Weights of a small transformer language model.
Size: 8 layers, 7 heads of 32, MLP 768 ReGLU.
Architecture: RMSNorm before each block, rotary positions, no biases in attention or MLP, tied embeddings, normalized queries and keys.
Training: a variant of Adam for these matrices, 149M tokens, 4557 steps.
Each number is 500 + 40 x the weight over the matrix's rms, rounded and kept within 0 to 999. Layers, rows and columns count from 0. Numbers have three digits each.

# q: layer 4 attention query, 224x224, rms 0.0601, rows 43-70, columns 112-223
# k: layer 4 attention key, 224x224, rms 0.0605, rows 43-70, columns 112-223
# v: layer 4 attention value, 224x224, rms 0.0554, rows 32-63, columns 112-223
# o: layer 4 attention output (transposed), 224x224, rms 0.0481, rows 32-63, columns 112-223
q43:457471449456463450535475515506535570498509469520451462502543473468510480477524456451487539516496494566518539513477521494479455447453444526474464526531459461478513549542535457505468499470570505516529508507437484525561513522509469556588474472505539521457518534558471482522454551531497520452475526437496508507534497472487485545573526489517
k43:523467446443554516513548496471537499467488493553489496495511514538462550504449519520477480500475434512464490534513449485464459471430541506482476589507504525543473529520469500541517543544560499574500437521496492492453470513520511489512464531474484517517491478534455522521452519521441492472496467448505524504517465486516491529460476529545
q44:597533532590480527450485464443468429509486447495455543486475537488539472590441556551466533513514473456527491440539522511551550546534551502495569468472503569537549502463552582505545456537423478477549534423522499554533477496473560471454514445488449446500482517492494515499473554522446439496535513537518554535548503549455547466484403492442
k44:494490559547433477435495503416513469449498493467533418504505517486570446498557525541528489468535524423493485434489515502523574497613527518541534423420484506512538446474465538478504484536452433490571536436513558497513528483445516469489514477544484543541500509459493522433533480443485516531525487572460508496480522508505542427502496489484
q45:501530462487553533511572476554485465533460533508486492451491522555479520514443487448491483495498488498543547513520500550475469541518497494498492518567499488488507550469490526527520512496489508474507509494531521477520477481546522536504532542539520534476491477511508448470544508499493485518511542471537488493511483491413513518545515509521
k45:488498447518422487555515523528508502490496518510535514486479474514498460491515484517497516469508519522526509562452513457552482470470451520448483493492487491533505494549493407446501540523556534459502529495477504480572537502449474476470434529457516539497578520477519473502434476542515507488477521503462559474453488432496496497555535479525
q46:545516586603540565478564480449441416502492497453491492480457548497538474599462535500466525464556531471569464440516509506552506573626542441530595477492490558536558450466521575517621460541450465454533559440561521546518508494487566469456575542527454490476482523450476471455529497471514530606519475543481487512535485572491575432436444536445
k46:476446542502508490548568482526470545505499510488558448480494453462550409511525570519561501422517548434475541464488533476512560508578444542500469403487516503533502462521481468421543535506471553509532536474530542519552524485458500532462437467542512520469550542460563504477501430493547479513516523507443510466464556467494494457537540496443
q47:416454410406505413505413535629556585534592472545488527481447452496485593420531439455523500491462504586491525545487497533418470457381491563523395588591540394492492564521450450561470592471580591560455427561423501468436491476524442496519474476527556555508543494519467557547521511529520475473420493447525513505511471409478472593612616482576
k47:551418303498541449561513538462564561499515546684440525465570537603441445374461438450495542533406489540488563725426459444492361482356553510427359555585509457556410530538455299476482596512690546498393397589449471388577526565560466548494390554412560534548555446574474488597442571590473544416539461436564576423468500432584439620619575446578
q48:466578481452439485467517514583495500543541488487501480490509509468456541510462484522480444463555494531488563506511545519494512474507502506448523515541521499442506478410510523436526521554522482487534498488509519514539438500491504535498517505438516444523524465553532523489515557568421494473518502496485476505554523441455527520499512558469
k48:454509492448511528517452473469484546477531540492472489468488472532492516563512509519493515484523443470478516516411525510526446497490479530524496480471457526518491561470448512547543495496483501499559494518451497529530508491509498443477436528519506534546532511523535460499453485491514473505456496501458476535468528497474504513558504501516
q49:471469505462406573487467516497485516559479550444505464534465462463501436413488479537485514490513509505490458497455503498515554471535428509534485566516481531503584545462529518483452570477507494513508520507492483544474482516500472499450479512519525488485511516495512491492467403448536511510513452529510447503514550538550498488486526460610
k49:545468512458502488543508473532486484500524508513514566433484523465451490562487491485583477509539538490511493529472488496509518555471529512433445442505534466546510574488487464499540535442430495504501506542519440543548433474490536538484445482471544459457494527510501484505557564491465530544511482495518500489477499488441444525496448496486
q50:474498519461476492493482487528516473557470535484562530529416488492481452472496553554529429453495540488474501548532512490515485469485505574516540484475454506507474449512505528464486526451481454529466508516526526474426530506487489548456505449530518518484500519525605569505482490528527504451479493513540598515491550500573509456503526464515
k50:491499545477466557454394527469470493509524488507479467451510504562520504546562463485551515466464529489479454477497522525507541523514510504520514467533556459469451510506453525521505505492491490446438470525534465513479462442520500501476513505503474505478455491496488470469563494430522552513471479556563473505552519525434529511538424459537
q51:584509476450528515508477438462484467515456447540526437542484499488552496556450516484474473503474512500462518544521527489500485515496495493539492463484483493537527499440533525481504501455529457493538493551489528497477493493464488580455524465511472503493497488470550515504476504573525471500496483518456552471461467543510486480511467482500
k51:462521491529508555527530535476540482522549506476470511469499506537527520470574492478491470499479515501517458497480498482562561458510467501452486519503518547492475463578471471491455562496483498474428496482479436467538524525504487462485491513485497533498508506462566502452558497452494528501486513490520482461498518460467507514532519483473
q52:550506503525537498432550441434528496436511494460531434531468485479503531487480436544538496537543437515531538484507472520440597515452499498483504488493535520509495494543497480460514518481552479491466480526515496511505433504501526515488501540516517489564507462446464511493528489525484568546524477523498441480494510530547527472501550524483
k52:501544534522518494542536545501472503544533524531435542530539483500465530478494496487482474483509474458524479479483521470508455453502509486525484499536507527501501477479498466474489482445474522464519533496474494466580528497512450459505510438512493479522484541507551501517511463485501478490499539501470522503489472521505440482517503463504
q53:509447524518549531517460464507515487490517458493556477487510501492508540549490536485545511530488551492455512498530468479476475526555532485500447488469536499537468476522467512508483543505531473484494448493521547509489532479486550501465546536508453521501511505442447504485499522500484488518515480582484547478519494508505535476492518458477
k53:503498530519489493491466515509466472516511532508490547529484471495490506449571481513533529462485555516469436511533484490503526509506477515474543483517508484501523497522531452469498510513542482442471466501509500493527506500504469493513523465487532557458484484508517487513505441484475497485505507484500522509562496528511451470483502498510
q54:488448522489541487496495529480455507465530480485534469517494457501469498477552499523533469513502503482484478494508508545456526521477512527478530479542549467447522488519417529462471472524518541488499520495545501507508512466492488470564468506497484511494475450494493504468487501517491528519505479480476523499526467498525504496515480510514
k54:533548529506516509481518479517494487552515534492484544511491498532491557528446527494519468498476506519490499466509497513522460525504495475548499534474510491572512479507506485583474496465482462469481459494451499513484511504498553492470518477489491479483451572502486490544556532478541503507537516516473483499544446465484521483504501511491
q55:490481470507515471520538551504450452490521504523553465452590484480476619489520543524506449510513580498457543455492530521449479522519540483454541524492504477537447495502500479445497487517500488451555525463487489566548430485507510494463484522495487430523498411471502502545539501521487479516520495480489541491556499467492542477504501527515
k55:511539532466512491487445490518506515521524527488459496481417469486529454534542492496510466498483468547508535511495496465515513501489502506517465515468502508422512478506466526505528486504506461489511511476504503475517538493518455449515528486494475482511538519542517525483459445475503492499499510533474509551511589502496468514500537525525
q56:507515532478553530470484473444520544524505484473532511527479517502469475492563413505551535496506563511488443515515484501481521546512524575458505496500560459536502446475416519495446446520468446527449437472487586479494498499489447480508560476496487589533554490451504492503444503505546521503528551487497489549468520559520531538509492499506
k56:509439523463501461496424464482551514479511497511499483492486502515512524482457560521494485452501521497491463477536508593459454507526444468565522497515500474575534501561510495508519523483520509452471505505501488505475508547502481480490518472505504507497455538537497537548526494494542492479525438473522514416551490569499472486478460444511
q57:501494506537545535521535491511452469506483484491483474473537481527473505519494471488461483511543522465456551529547509552432501488522511500501490526518536527467435507521456539505509446524528471418549503456564541513526447510491460458481519498541473488485496442466421483506488561518485525518530534491510514514527473524455494479540471550462
k57:501479486506428534526489468462537483506524501518517504485491469530510496480476537493527528448479498501514479514523528446505529519497444489508484501441537497521518476483464448499545552505489537468533515497472471491524585497508511476476495507453527549468545553507558498524490430538489478491504431533440531498481495463483459516499498530489
q58:452586459470480499497517498510516515492521530475411516480494532514550530509450494502443539454456499506494503489446506458521525468486500456542504502470468520476531529508516488463569487519540490507520477478442455547521494397509495524470523526505529548476510600491501490482529466500480529472498509532486478559488461502538465483529547527481
k58:503463521529512430510567506475544500503540486544534483516522516489483509550528438489499483530504462489498471499451514512479511555485511562507518486530425487503492569483532508517520476532517565514507569566494511515467529534489463495548455483516509482477566488507615464531488475496503483508467502455506494542459473531473507535500487462513
q59:537409486480463459500500487468520447477467439514456479495513501480554479488456483449575545488477436500511529556485511478501507480517410494487484482490472484511519419512445485488538520452515529553493484525480499453476513522498517448458487475551477511451460549490498464514492483522464525532500484534507472490456476516482474433450506458547
k59:511533460534535506557555505521512532521499498427526497558519465492497483461538469578513500507485518477549523468553487519476466493513509472448497469513515523510498489524534502517527500509529540545539511505431437517512496500501486570503552524454520496470528500519461486451449522495471503496526466425461499493476510523482481555465527504447
q60:460532537498528503533483496507530520490510569486478520478516520502534440504502528509480501505505546520486481490463536504509453493500484468493510510478458485462505485436472509511496473484476517524505485471517493470479543500525471556544478493489526577473457517503531482523519483457501493505453523468495496462432521523490533506530487488505
k60:541479484489535531490496527514517524514464452521539467507526544508481519507495472458518513481507517464512480495530490514483515514507506524491520527483523502531483493600530519494528546539532503444456480554504482491464466527496474523496535527518497475439513462512488488489480489484483548511516502516515464489517452531553539498514494493484
q61:518580504493495575532525448491484529512490489485491504479531493557525475467504530512460520486492439504506543474462504482577495506491525473552520522492475461511535500543559526542499479422490490524517478498507475497537577545494505536498507504516495486475471457469514518500495536472484475490488527540499529473505528543499461495503484531527
k61:510504483528494517519547538487542474533510523498455488478527491456524493490513505462474471481504501564469465519563506489465495447485446487421501490515456545474495478485485454469495528566528538539478514546482505539497477515506473515519507518463499481489503514502539448491520469521488500515476557489486477491519485421441524518506475510454
q62:564492451562564485519528493477471544499551462540487511466509543503542467567471537510544469511487446543536517504513506546490498485444474478529482503563507550578548498504562498480574483537524520472528530430516516585519486440519530483507493433508479462517502510544474514564535530540435452522541516488555479562577472477469523490483534508484
k62:482517481511479451451516531427533463463481515579506459519513446549471474486488481480480567500552523434445539494473485454504481520548574507500531452476533474476493516469487475517548479514515490560469513502439571446466578501484545474444445511490498511539553498469559493508465500468474565478487528514443573426465564535509476491540514535518
q63:532477503539515429487546482504500520517464499543561544448478568538512492487478523493528505518447508519461567511577472509459456508473490494504538458505499465483500502503500465517523520530485548532485559492532473530515519496506499503513523477479490491505499518524477502491454489475471538454523526511502497545469466492532489490498458556457
k63:509569536533461469474481505468533459489471411479484446536526509512537481459507503527445502556461486509482479456494484489515517500547520524536532522508532506480500418504476463487485481476548478478476434480465539460456497524506445524534518510531499520521474510473469555491520479527526434483448471447443504483469481534544577509494588497519
v32:437518442537472550448569554496534446594475489490621555497530457519410518507475477532419503482566496561496513507478574455473492481524540424468472535513504516528502563494501474496515462463523527432526505501509479463523494471533508425494557556523462413467586437508528433578460502604448487516477523471537491492511478548482477508399463481565
o32:524461456500530495486434526528508593526478540501475505535457470529540561540565462564481464493490492460467548556494485461426496462498494476501518410448505391508528470466574546579525457558518426387484446549433518508538542513440511566533475477492539450515478491442535471588472563429552397533525453538432508436509453483486394492557468483438
v33:475500519464537526462448489461443554475474545459447538454517516546494549489458486384469552503538458510452638475557514311508514544510616400424489495459454535426522459495408556545455475482491545470520440509408473375419493419568555503445517654579536434504492629499471505429481486527466520504425393488417548394527452500472491514450469523579
o33:543499534383443485465479441440476467504521486539561485521513463432413445386572542513552539510514498533493528613503610518535550414506384467528486420492535491476506472517460484572483526532479457556502596597519502539500492527427543508415372449453499464491510532456430483538531513474552518522626573426440484495503417481474389470536424441391
v34:467530496557487470487552446494627442389507395503435476455489431456528518531538520435480526503507498483586518537452500460515492479520558503531519510467459516593476433502475467560514482491581497614537564447612567466477442429472524457505478509589465448667582434555555495526476539491555535557541544405561367505526480453482430420464520465436
o34:477408499493461548521431432517525496464442434491546427486501561551516531539440537421437441526502482518622494480496358527418516534454412507462443528522518565522590479519445477505481500517490520446467428493437484424422528538553475500476501501484485523524462482447421526442474449512469559530540397562465487496519522577560563530473569505566
v35:497540555444470458502561518556495542529479535478436458471446496564532494538596481418420434524541596501456485491595426453426518443457490400576423506617534500427563490503431491473494482492521398524453455495474408521510466523521448531528489472418457546369444509435445408469509590544495548481456484495505535492543502485511546488492439437525
o35:462451585471523438474534551477493398505560442538549464525495584460438568498577502522532441476461607529512519564463518458517486567497436521469477468448549460480421473480472456464565447614512452437481512423570613440487458495598557525511517512546541556463528497535466502501534457546517567480498534501495517506497412444494493514502500501521
v36:409458458562411552480503460447457543526492555505423540550628461486539500534504423482453549485393564487512608475457552433471526455518587498333498474487456515494522451527490485471534490489453531446508522561423518352495520474593580548455501500490461478489476558542447561478588485574461503477493539514477484510450509500509527519566488522540
o36:502610507483432516503560479462452538446463543502498547468450496487441436454532513562588495540547511542473491518479626626526462496481505503536495452532511578419491519536535563548456488477447475505488482561557474561534499468465516468454429480451538463468512551436552475449615561504602458535600540415550425523490563478468447532543468552403
v37:470562495455458491455470491540502524542481479501472443521534480540522540473593520464493382487487571534563496450497424510429565389548452569472518524603526524502535461479469512465500443398501509540456475462505313521547530483431504413568386457426496500347433551504475420493447477502546450552418499512476495541447420494483542535458462501490
o37:497481505495567368548478490521389518538558400548535469523520520519496608540612515513461511523499593518515600547506556444548449557513476547533489487501467504485442541443530484485549478561475464395503495470521597541505488500649540522563583499528546515491504538528562456451521471510572484457488544543534460534494440476547506491580488519493
v38:484454451559589476481471474454395481523553603575572501537473496549475405515444528513562466438497516520511433461445550511519473579531437483463455556536495512423442461523516505486596511553480541536468532480477608470460500525368469516459502525541550445510510408483521493530425491465427499450479484487449585517454531537582590485477482578570
o38:550555457481448553548568511466580531549440514513426544547385505514539511514497469502483516510545425467489541444513524501538471480468542422513638457465416514530476581454483450582495544469501505584519512559521380557525472564416590515469504510415529458554514515508554484494503492544489480552456481464486480453490537514470562479547521483528
v39:441470527488511447524420341529500427453535588513545535509501423479475526549488476448504489527543513488666505478486400508496476584467495512510531507466585422460437428500490500547484524477517584534444507543550501467525564540448475531464501516468415527412626497565604451535346403453565485490510480513519566635556377540480421565445455485365
o39:507479572549474468495434545522520524529631490536471530507360480541499518474458494553500542421546431486546545512524489517531478506468549517481511495445453508512485505480421505460481489454499400339580523540489478608531464598560535441526467442497527401512484481526558571617520477455474521463415494480517523453486484570532440429513481443521
v40:503570490459515496558543549488517511571460582497446483483451415462439475494455569463575531516512440494500532504391556550480519473544491544516457606527501467498451449514522491482545472484457464500480517546446457510567499373379588426499469614560528481541480360528430437532486504423496442484569538507581444529449493531489443469532475515505
o40:433453395513533513515585441502541550478462442560411468447519511582541502466521514460339497521557499492482492532507489505523526479537477456548523548553437449569589550505503539625508504471533411511521521534510514489536519561523462492482544564483443493469482429543517420448441525474595433554527467536337453446511550510512463456479542518556
v41:478485493521451462589373539530455502559584565458552542492537487453495490458449527501562514461476488518537430516516558545477481520473498531445516508555473473505550508471486531512532573465486525384546506532473513525529606499537536471531502518459535518581534438448498322460542467515443468409500460447404578532406541527557437458467554606440
o41:493478491465572492462568492552540544476543528506570516354531508484563456507490436480518520390536481473431455476461503488387468529584543555535527517502519432525396538491583553477562528497561443476539442449477475533538494416531473541519470476554557541418484397544509558544479543465552465483477568545489464516501513459433499526518514549507
v42:470527527499515541416550503479501512466544470456477499533570517423479513531576481545509487531577506540468522538438482494534465478504534580452478466531487422455452498459453491580507497462532449509573523438510577504548547536565486476510513440527425511609575537486479453543451541531535513487431577529451556530542550470442421501500467468497
o42:444418588435501445497477513556528500503503402466560443482515524585482521563469482471427459418482537516570516512458450503433513530464454551511499487463546422513662459578454521504471388509470549384444395526480491419465518487495473515496470460598581517506473468483454468487438508510457456474528513493496506549579490480521498452466508512515
v43:574484520396481466550581601509496514461406456535576433565424444538553426485459494600502452577491526485443515532549484612478512498455474508617496578541599486521538513450584522401468512589505487515554418478541496598482465504382498526510429497416481479472502467506449601553518506456526418415525506480551489480477523545543554447502493499524
o43:452559492598531461518531541495547504483508551452409527614546522454571526462558505508451502523463450508491487403421537461526563475511528475463497559492507499549518509474485459539472493557559513601488556512485516344481468549543524500636507480540413493487407522585545508447486536528429472499421421478501573428491445505586529538490496486510
v44:516450541446533464437595626525533549468513444615477511472548508464488433513476513401477465560498462583514429506529507506473462464498527420544498541501447500435426556431414480428478504483512506492536477478486488455520526475450463435485507497470557479475431598462481456540554520441402378458460418498538559471520502551481516490474542574497
o44:529544490469486525532460554482551455510514535559464498545536470483566556482484502532453464471512446547539498521466463433490516503575406496482551569463539504470524483462531426507500531537441487538456464469469519425383529584556566518400515482521461579504481511519490449487481459558516585443486503407470451500584339488531581491514487487497
v45:539433514518454538501459515498509471535418538513624471526558590496525490550544428540447460555623501472552516482527510502516446470458599579479552501420569477371506494516500504540445509488539529498478450456529478489436508481476528562491490462427468472509619545547573441458564516558498555561516501479538552447542470530576507484488493533491
o45:421471571508563386535390474598478543463509504425463443556473490561507550505548494531441495481504563578484505471448519558500548475466497546508422447450598493437451457443455465559521438537585437544523408534466523507421494605506489457496490581526562456492490492436495518560478553524478447434475491463532523511520480499546432484662491437515
v46:589418497538591592498500568591441481557512535431465546524543626515527507494471568555355363526467515542457490525532563544531526515456517461561527473514523469513467520494557477419515453528452466427459517466515501529579426449472511477424413482435479618464482430552478633481457517583450625511570493465503452538499558462524531519474455414540
o46:609581462620553416487555533443396473466498526474544482528525493473475494495516499486584541527488549514529565423667513504579574502399571435509559478457452564469421484554542504513449469472524609578572511491446493434626520467443469474650466478452532404531549521561540438500482569550431454503482454482558559443535605505488488533440493557409
v47:518498478408511566543467419432439521502519610467418470550503658533577499510528443507532504510534439572565501554449408566493452504520545570529486493513636560444490558465610465498547496523479550475520530483577477534445589545488458528555437373388482536471447504582530475484471489419553525575603498471505546573491447479526490466536494429448
o47:454452599537506442498498485513534434528523492461437499478445520518478448589440535475468521481494498539524472462533466509595483564534517486522545472470461477544401539534515436532543442440420506446530484487503470541490483524492531503549536534496602480504519478549555511539552499511450490455460606480544546561532543491529544534493602521527
v48:590486477546481457488604641496447567475528453510473557406574440430522493411486557466434387499418411485429458457421485490533524432514532477518448504553588491469488453492465488523541506454535482493525537495451475534503424461474449574584476358470530553500473592510529451426519432529461479491438466464518478557440571563492413545554439411666
o48:421498514385537492535488467529442429502504441516541506483553511472475545559533509497631516481466500544558493481593579532488466556517460535445472555480488523400542405513540458567405455538502511521513469513514534388577466472512498508480541490454511544481575484613545503463464569539482460439521522558418498529489523398439532526464500469469
v49:626526484569449505446515462481535380407418469531392431552439537489482555491523400531531571457530535445424462493526415357497584454519637551427521456480442509489523598531418461555438493521549504514493479478503413442533486513535464459477570617491527447451435557433535511481411491448544502600508414567560482514460478494542578569518460492525
o49:498505487529430473459382536406397513521546432573541425500557498497459517595526536476440503585495481572504478526413555471521531462397485368513412506547493544476469447470455485413509500537489494548519517535456589606527525485547444491390540545406488586459542441476507542524521390577501520432546512557583391543416489536492532466479396529471
v50:540485560486523428398532567496530517398497441444506558427462490387507466527468480391434594578461546505479474497456543530515514402495548498508483474497446501470493570520428582575492527614537451503569495488537447463573478508596541481559540501508437576514549504414500599488469542596517512500441563450494488456535529473493569457514533497456
o50:485526505474544554466452533546503457496496493473572422482518522493474529481463447370491458467557463510448537545463473505559589537410465540469464528510558557486589464495452516408482502545580573544486453482438552333444475535493420499467548518468489557506478457530430472447500472541421566552564444509497481506434505539503468495461547472490
v51:517556490522439499442494440473493491562529518472541572510465530483524579533582536523450434377531571475579511476498508609518549488489551524522440439518478496584478468564533561493430501442474468477545489515500455452552490520553461503541456511517499437501525467440537478531451449608578502577454495479496470501511480474393546548512448450441
o51:554498496534535487523506463502400486550485439469561434508395531516508634510490494465517508547538509507516554550578451452533422498512462501509506481450488485500527546535451514459388482530498483407538467509458521478495478509383493458534546435481537569530564486478503546589536495470475485422497551483556507524467549490514380485515548526513
v52:510483515546566448423492397429509425540395468573529568551398538526482500498468572443450421537500586554447515534572506532537482510517505578500520493463582505565431537549571578400534496589551432489496468488489504536450498488485421462466499581480460433495608476566465626527434606502519539471461476547536536509561530494528571497488535531474
o52:578521466589458499466430539451524562458523515477511487601460447495483492454511479508455542584504419438472508399477510444511555405438538407482574495517466590573570566500457468548433551508542549540485529577468519519479509597434516476476535452508440480563496596522529478563475503556476545480477442446551504477507492594571475461522426507480
v53:378610475468530462539527490504462513540495509536414479522479502550480463499518535478457439427482458589543470493448638481440505456500508495522504517524506544476469525470543455510482468510483481525534516487560478564552506534421557488464469487530520538422511535534499546483464482397523537565575468528553509566456411548495445508502486532545
o53:525492490545573508522520444523485512478505451560414516524490533484497436492478587559442498538490568515526618514500461506551503504478456462544522463521394532559587546427530492515588509496443511473499498565560462544533477531568501499543514571455445407512521520533545452466545406524567457544499502512427508509540515495502538475504519561512
v54:471584478528544477485514478559443547602499573430476527539462475567542431421474507355400441442438553558418446515550617527535566489465546401517478480558496562383477585484465512471577465561486483490519513442467459528556572452557489509481504515489517522477454518502446594502383549572519583508400536511491542491542513449454519473528518545531
o54:557529478527564529457548497489509453442432468510524437426518525396435478443515434476631526507564557490452583541560531487553439516467430447554565426473416498667492573441535465484508573450523551448405488533515483456515464463449504541521475477458531554551545615609477425451524388557470527579511506430539514523510552514464455506482497502608
v55:492462473500523500490522444491524516543434506343586561427508448533548521546413462430418547548466567516416550504504549604505559474477473481485483473537456535510484513543554508488477456541492548518505501526473480497574569461546537571569555535485460608497565450404538584522498550566515518478434569488424430401494440435490485442485565561510
o55:495489501525602569503508471564565465461480540469460487473447512441453541508495436387524520478545520478402504517513483487543517544424478584517423482543545567538464545474479529484568563532536477504455433464467568497461505528425428578546502497485545474511546516505439457440549463451535601551545424453515539504429513549506432533504511473505
v56:456503466497538509486483530477506538479451546480470514503512427464506518467449494515564485449497488499569523546519494511505512480432597491461517511449520518421496529477488509596501558550534593533527488512468400500489510427472514514517433512430418518576410450584497454415531336479452415547488528522379452443443517465486505471501479518526
o56:474520576442489558478471442518424473520444476402485491406544505478508499520550524436517568556505451563494457488536542474553538474542500462579565522539439515432534363452546536473447512475417496541532511495415486473479524562478514492531532531485447485495481471519523557479429487484391486564506535465519514577558479518531523511505455445457
v57:440493475468428494446505541462483539493471405489461531595596551498554534560511559476482407559508470547467553501472457525468483447503508445517522544428527497441541574441542503599480528605519489423540504480490422551477462490600486566586422427430496461472397549453379530491556496495457522474453480508451477434491513510389518492516488432513
o57:445536566463540537484469522569494561471433500405529465509496490455506477444509505469491556571435530536516495462587461491470516533554419503490472540515477462412541429563594498455461490546451609421491525547546531388466460497446605535527469479532461519536418556571513428456479611545520484445545553489456600583608460441510576502464517511444
v58:556472493475513493500471524444473543475457471453440488514486502522648629512537542536529583515434479425415516535535449464437548496541503641515449442544468493585538500451424555452520538526487409468539458456494444619503518610493497448509529489435570550467458627501506612401626542466455508409520525404466528545546580483476516444509485525492
o58:431554492433567444512611461448435456431518504530650507419708542449455433555568516398532535527447589523424538491421524510536451455504549447554513531495565536440516538540504457569453518553576585602482508457587558473501422451527412530531490530555380543422521470571462522481501566488518435369493544479609534495478551404521525569490495576495
v59:544498549490507567494536528443530503434403464468546533485503373554479576543445479542589602458568510473480470481478419486432565445522488566476440567430570467531510561551510462514493507502512459592552448523467540539480548453417545461559543552501466454579494475464491487507528468526565443440503511497503422454422455491578537482433442534567
o59:388422465529477556544481503488462499509474398497515456530510564543508593539627441444399505534479517565474428490458574511466469445488508461422426565509623498452568416486477503541468484595550434543472535525481542432406517560552497533485505520502512541453483441416555544512467587446529430491541482501549541487439437491539486499503503433492
v60:546574457507519496548457472548506498425593512471329544516512515591609462507568545584519497486397484430477490504499524475506474582507471584503509518486515478600466423506559497494504484493532444598512498580563456553401498516402508629523432428536454576555451532510423557455578472489613539453569516410519417493552469452485401477525515517475
o60:474429552511460541538553459526454486476511475506570503492500545443473482467504586512483542510489558524530447437527373589445435539462491530515401564520489504429409525552450437495481531507406432568493497499594469434495481425622502499578415489542487455491545520501532523455574502466496514513503469529526552553476587492562494586451553577516
v61:542474559502465459515536536567489437541496468448458532444486562413414536518485457435389480530516513510535517494551567394545493513499537531541476502484522533483508545504449486466522488528524438436521500570528458499580506409579461469446547498448451502513546488445565409456472519552492521603418448513497521601552562428502507466508520479438
o61:518482451534487486452383591456410526438543431521502485508540471545446505508458483408556492468534481544566457527572524499540521492476476517483507477451537482466453432537539526440513535503516542480500487481391561517487509559523479485426522481504497572515493464520487531531495485572471573477546559445485434480471466548489511530467496565534
v62:501443491527513437488446421407524485401495495608484514463436482497509442534519445498520580544459452542494517511435412476493498551519450551460481520475511446540496505494503462520510463529553554572542477545564586537508504478465449520534577572529462423407490445456560483488444486395534456401528485521562471556431519559530492500537467555467
o62:509537526483382560517472492422603500553541507527529499547447445510519503544406559555376541548492432469528471443390457492478506480480559497478461553554506644505495529487449436511445512538423466500490465555486480555488458558514606518436494457473465530537492537563523591543527437541547579460436464510514489514440532543530595460455532465516
v63:465521483552552434466483460523538458438609485489421439470511524400490494465580644552516439423477481523508445469491488575540490465523498595481484496536492509465499487512472453611553409426543524540537520408556453460479567564478480517528449419551530499547459566450569495542500446447558580608488499539497416483401479590438519517502536440556
o63:591484556468539545552483453508465536584525403504503430546477434551491530606458586455476505449534515560569525487555460495523507602485431509488470511486441522533548517464465452451421546484454509509494419523529414492504520487496516483496550477510541488502510558509436514465498433500474474465489455581467491580476561548474535423486500505499
q64:470470474461465456487602476502402489508444512495460542564525567547526529460468522537426510512514523515500466497506529478478455397448536518499487527486459526515528566442547555548498492460504536548458475576429426547538465542507476482453494474424519521561487435603538491444481468547496432488446495383519471480484470533560527572486551521485
k64:472545539494484532552472497482497449534522476486492516495489531472462448573521500470523510489507496492516520477536499552585512515548502469507506493522529506496498438421581477489530549532448523479488550486511504488533495527535544551602524461485475576484506596477589403540523506445533561526525497537497534504513413472447487399484491441504
q65:581498489483482527511508506521513517468459512462553513506519508498537508492511464481476513512493529515478460450483579514483476526475482421483489527527456475533466484487482525466505529504474481430412493483561477531563471519481503421504439429533517478535542533425434506486549511478492462543554463507540463531523504506466555471509461544467
k65:505492450451485558491514467532534537517411474451518511488511466480498517521464487496470460514455477538453514553510503457525458500474508511503425609442525365407406473502550466554504496511469544448479536582466530532496483422518566549495485482463534533481522443486542486479477592487514556481489465507426587477483497544500556585476538490492
q66:540586546638605502543480517492493485578521482507508505492463464467495511622513525539511446481505591463509546507498475531557461575557496564467481477484516524473524495487449519402525533508527403499486521379584512503550564494449530536515521560498502489449574477481467545545477545462549561513577505524493528530504528542479539451462489439511
k66:492456604554390505473525490473423442471522511473542492433448510485547531524517525558503535451533561463470506462452592547496573574535517493534557442469457568521531525522425532427529463513511498597587517441574511547538520557494453452490550416513509529531475600481544554486557451537439454572550543529554424501453541571502501448505490519468
q67:480495474494466504544469531557480505512558483512531516524487530492477516534466521447546455521476478470516551536536422515481499468489521570510381505517531532491475543483568494504505568446498526490503492531440504524465512458476538569472510556455514503442495427587580462496477534519527489414521541446454498495422503516589473491530569431531
k67:444489513537448509562472474481458442537522457515501470402511533546540506461525537536525591463487506460563435517510458533517510497546500539499533428553564511481587528471514496516494481457454519482495484519495497484445500542569477480506550434484521535550460553442509530503530497543580544502546502489451488497527470479464480533529454523524
q68:536596573623495508512537481422475495465442470491497498433472471507497510573529522552478497463565540460496493423508560469525484534534520492494600427391530545533489541518483563450547430500494473545541552420567546509494517580468505465497508499530475486493512566477487535537511472465441544525505532614497558516496540522397559478447434500499
k68:472472584535454526452545523547451425432533461464594454445499514493515500527498464519549462522553476427478569514499519534491570498554510454534572436519432582538564527538463563440511436531487452520528502431559574528469498586506467384421508463467527477529465583399492508475567473507479505489554526508437400475536480496477488488459510539465
q69:528609509561571559606462532539492498616526540515468511460442442515504518513563490517529523458513562528444500523498525494536444529507472530504461487505524451506431483483476508463477578469548448497437514407472498459516482482468468552543534524512559529433580501547503515561483465474540574447505588509532552490478512547563516509508504389508
k69:427547547551442501513468487473468478487471432440476521454467526498537547489553496529460502457504584458515436461491531509519493531543482526468492479456496524521541547482492528511500464426474440473513483538496520518446518532506461488465533492486539498535456537438521494471587491499538532494558491507521461498517516546440461488527444523489
q70:558532539516422506480519505436461450424426488472518497495501504461573495518447538542406559463557430474536499444484592479499508487562486456536558480434429577558537545444543590507526461510420434422541606489520497516543512463497507429511507493523436453541470556480585474533517466495551516527450457554443451558500541535435518461399475569455
k70:512475551477500531520544497544461527469494451407575431436486498425487508524534501522508475485560403443468570494518513533513488530492513444443501514409537521517539525554471557408544421464495434513550560429575513526518499507507464495492522511578526476474469550407486512469564436488420449493549603494545481505533497558480462436523536541527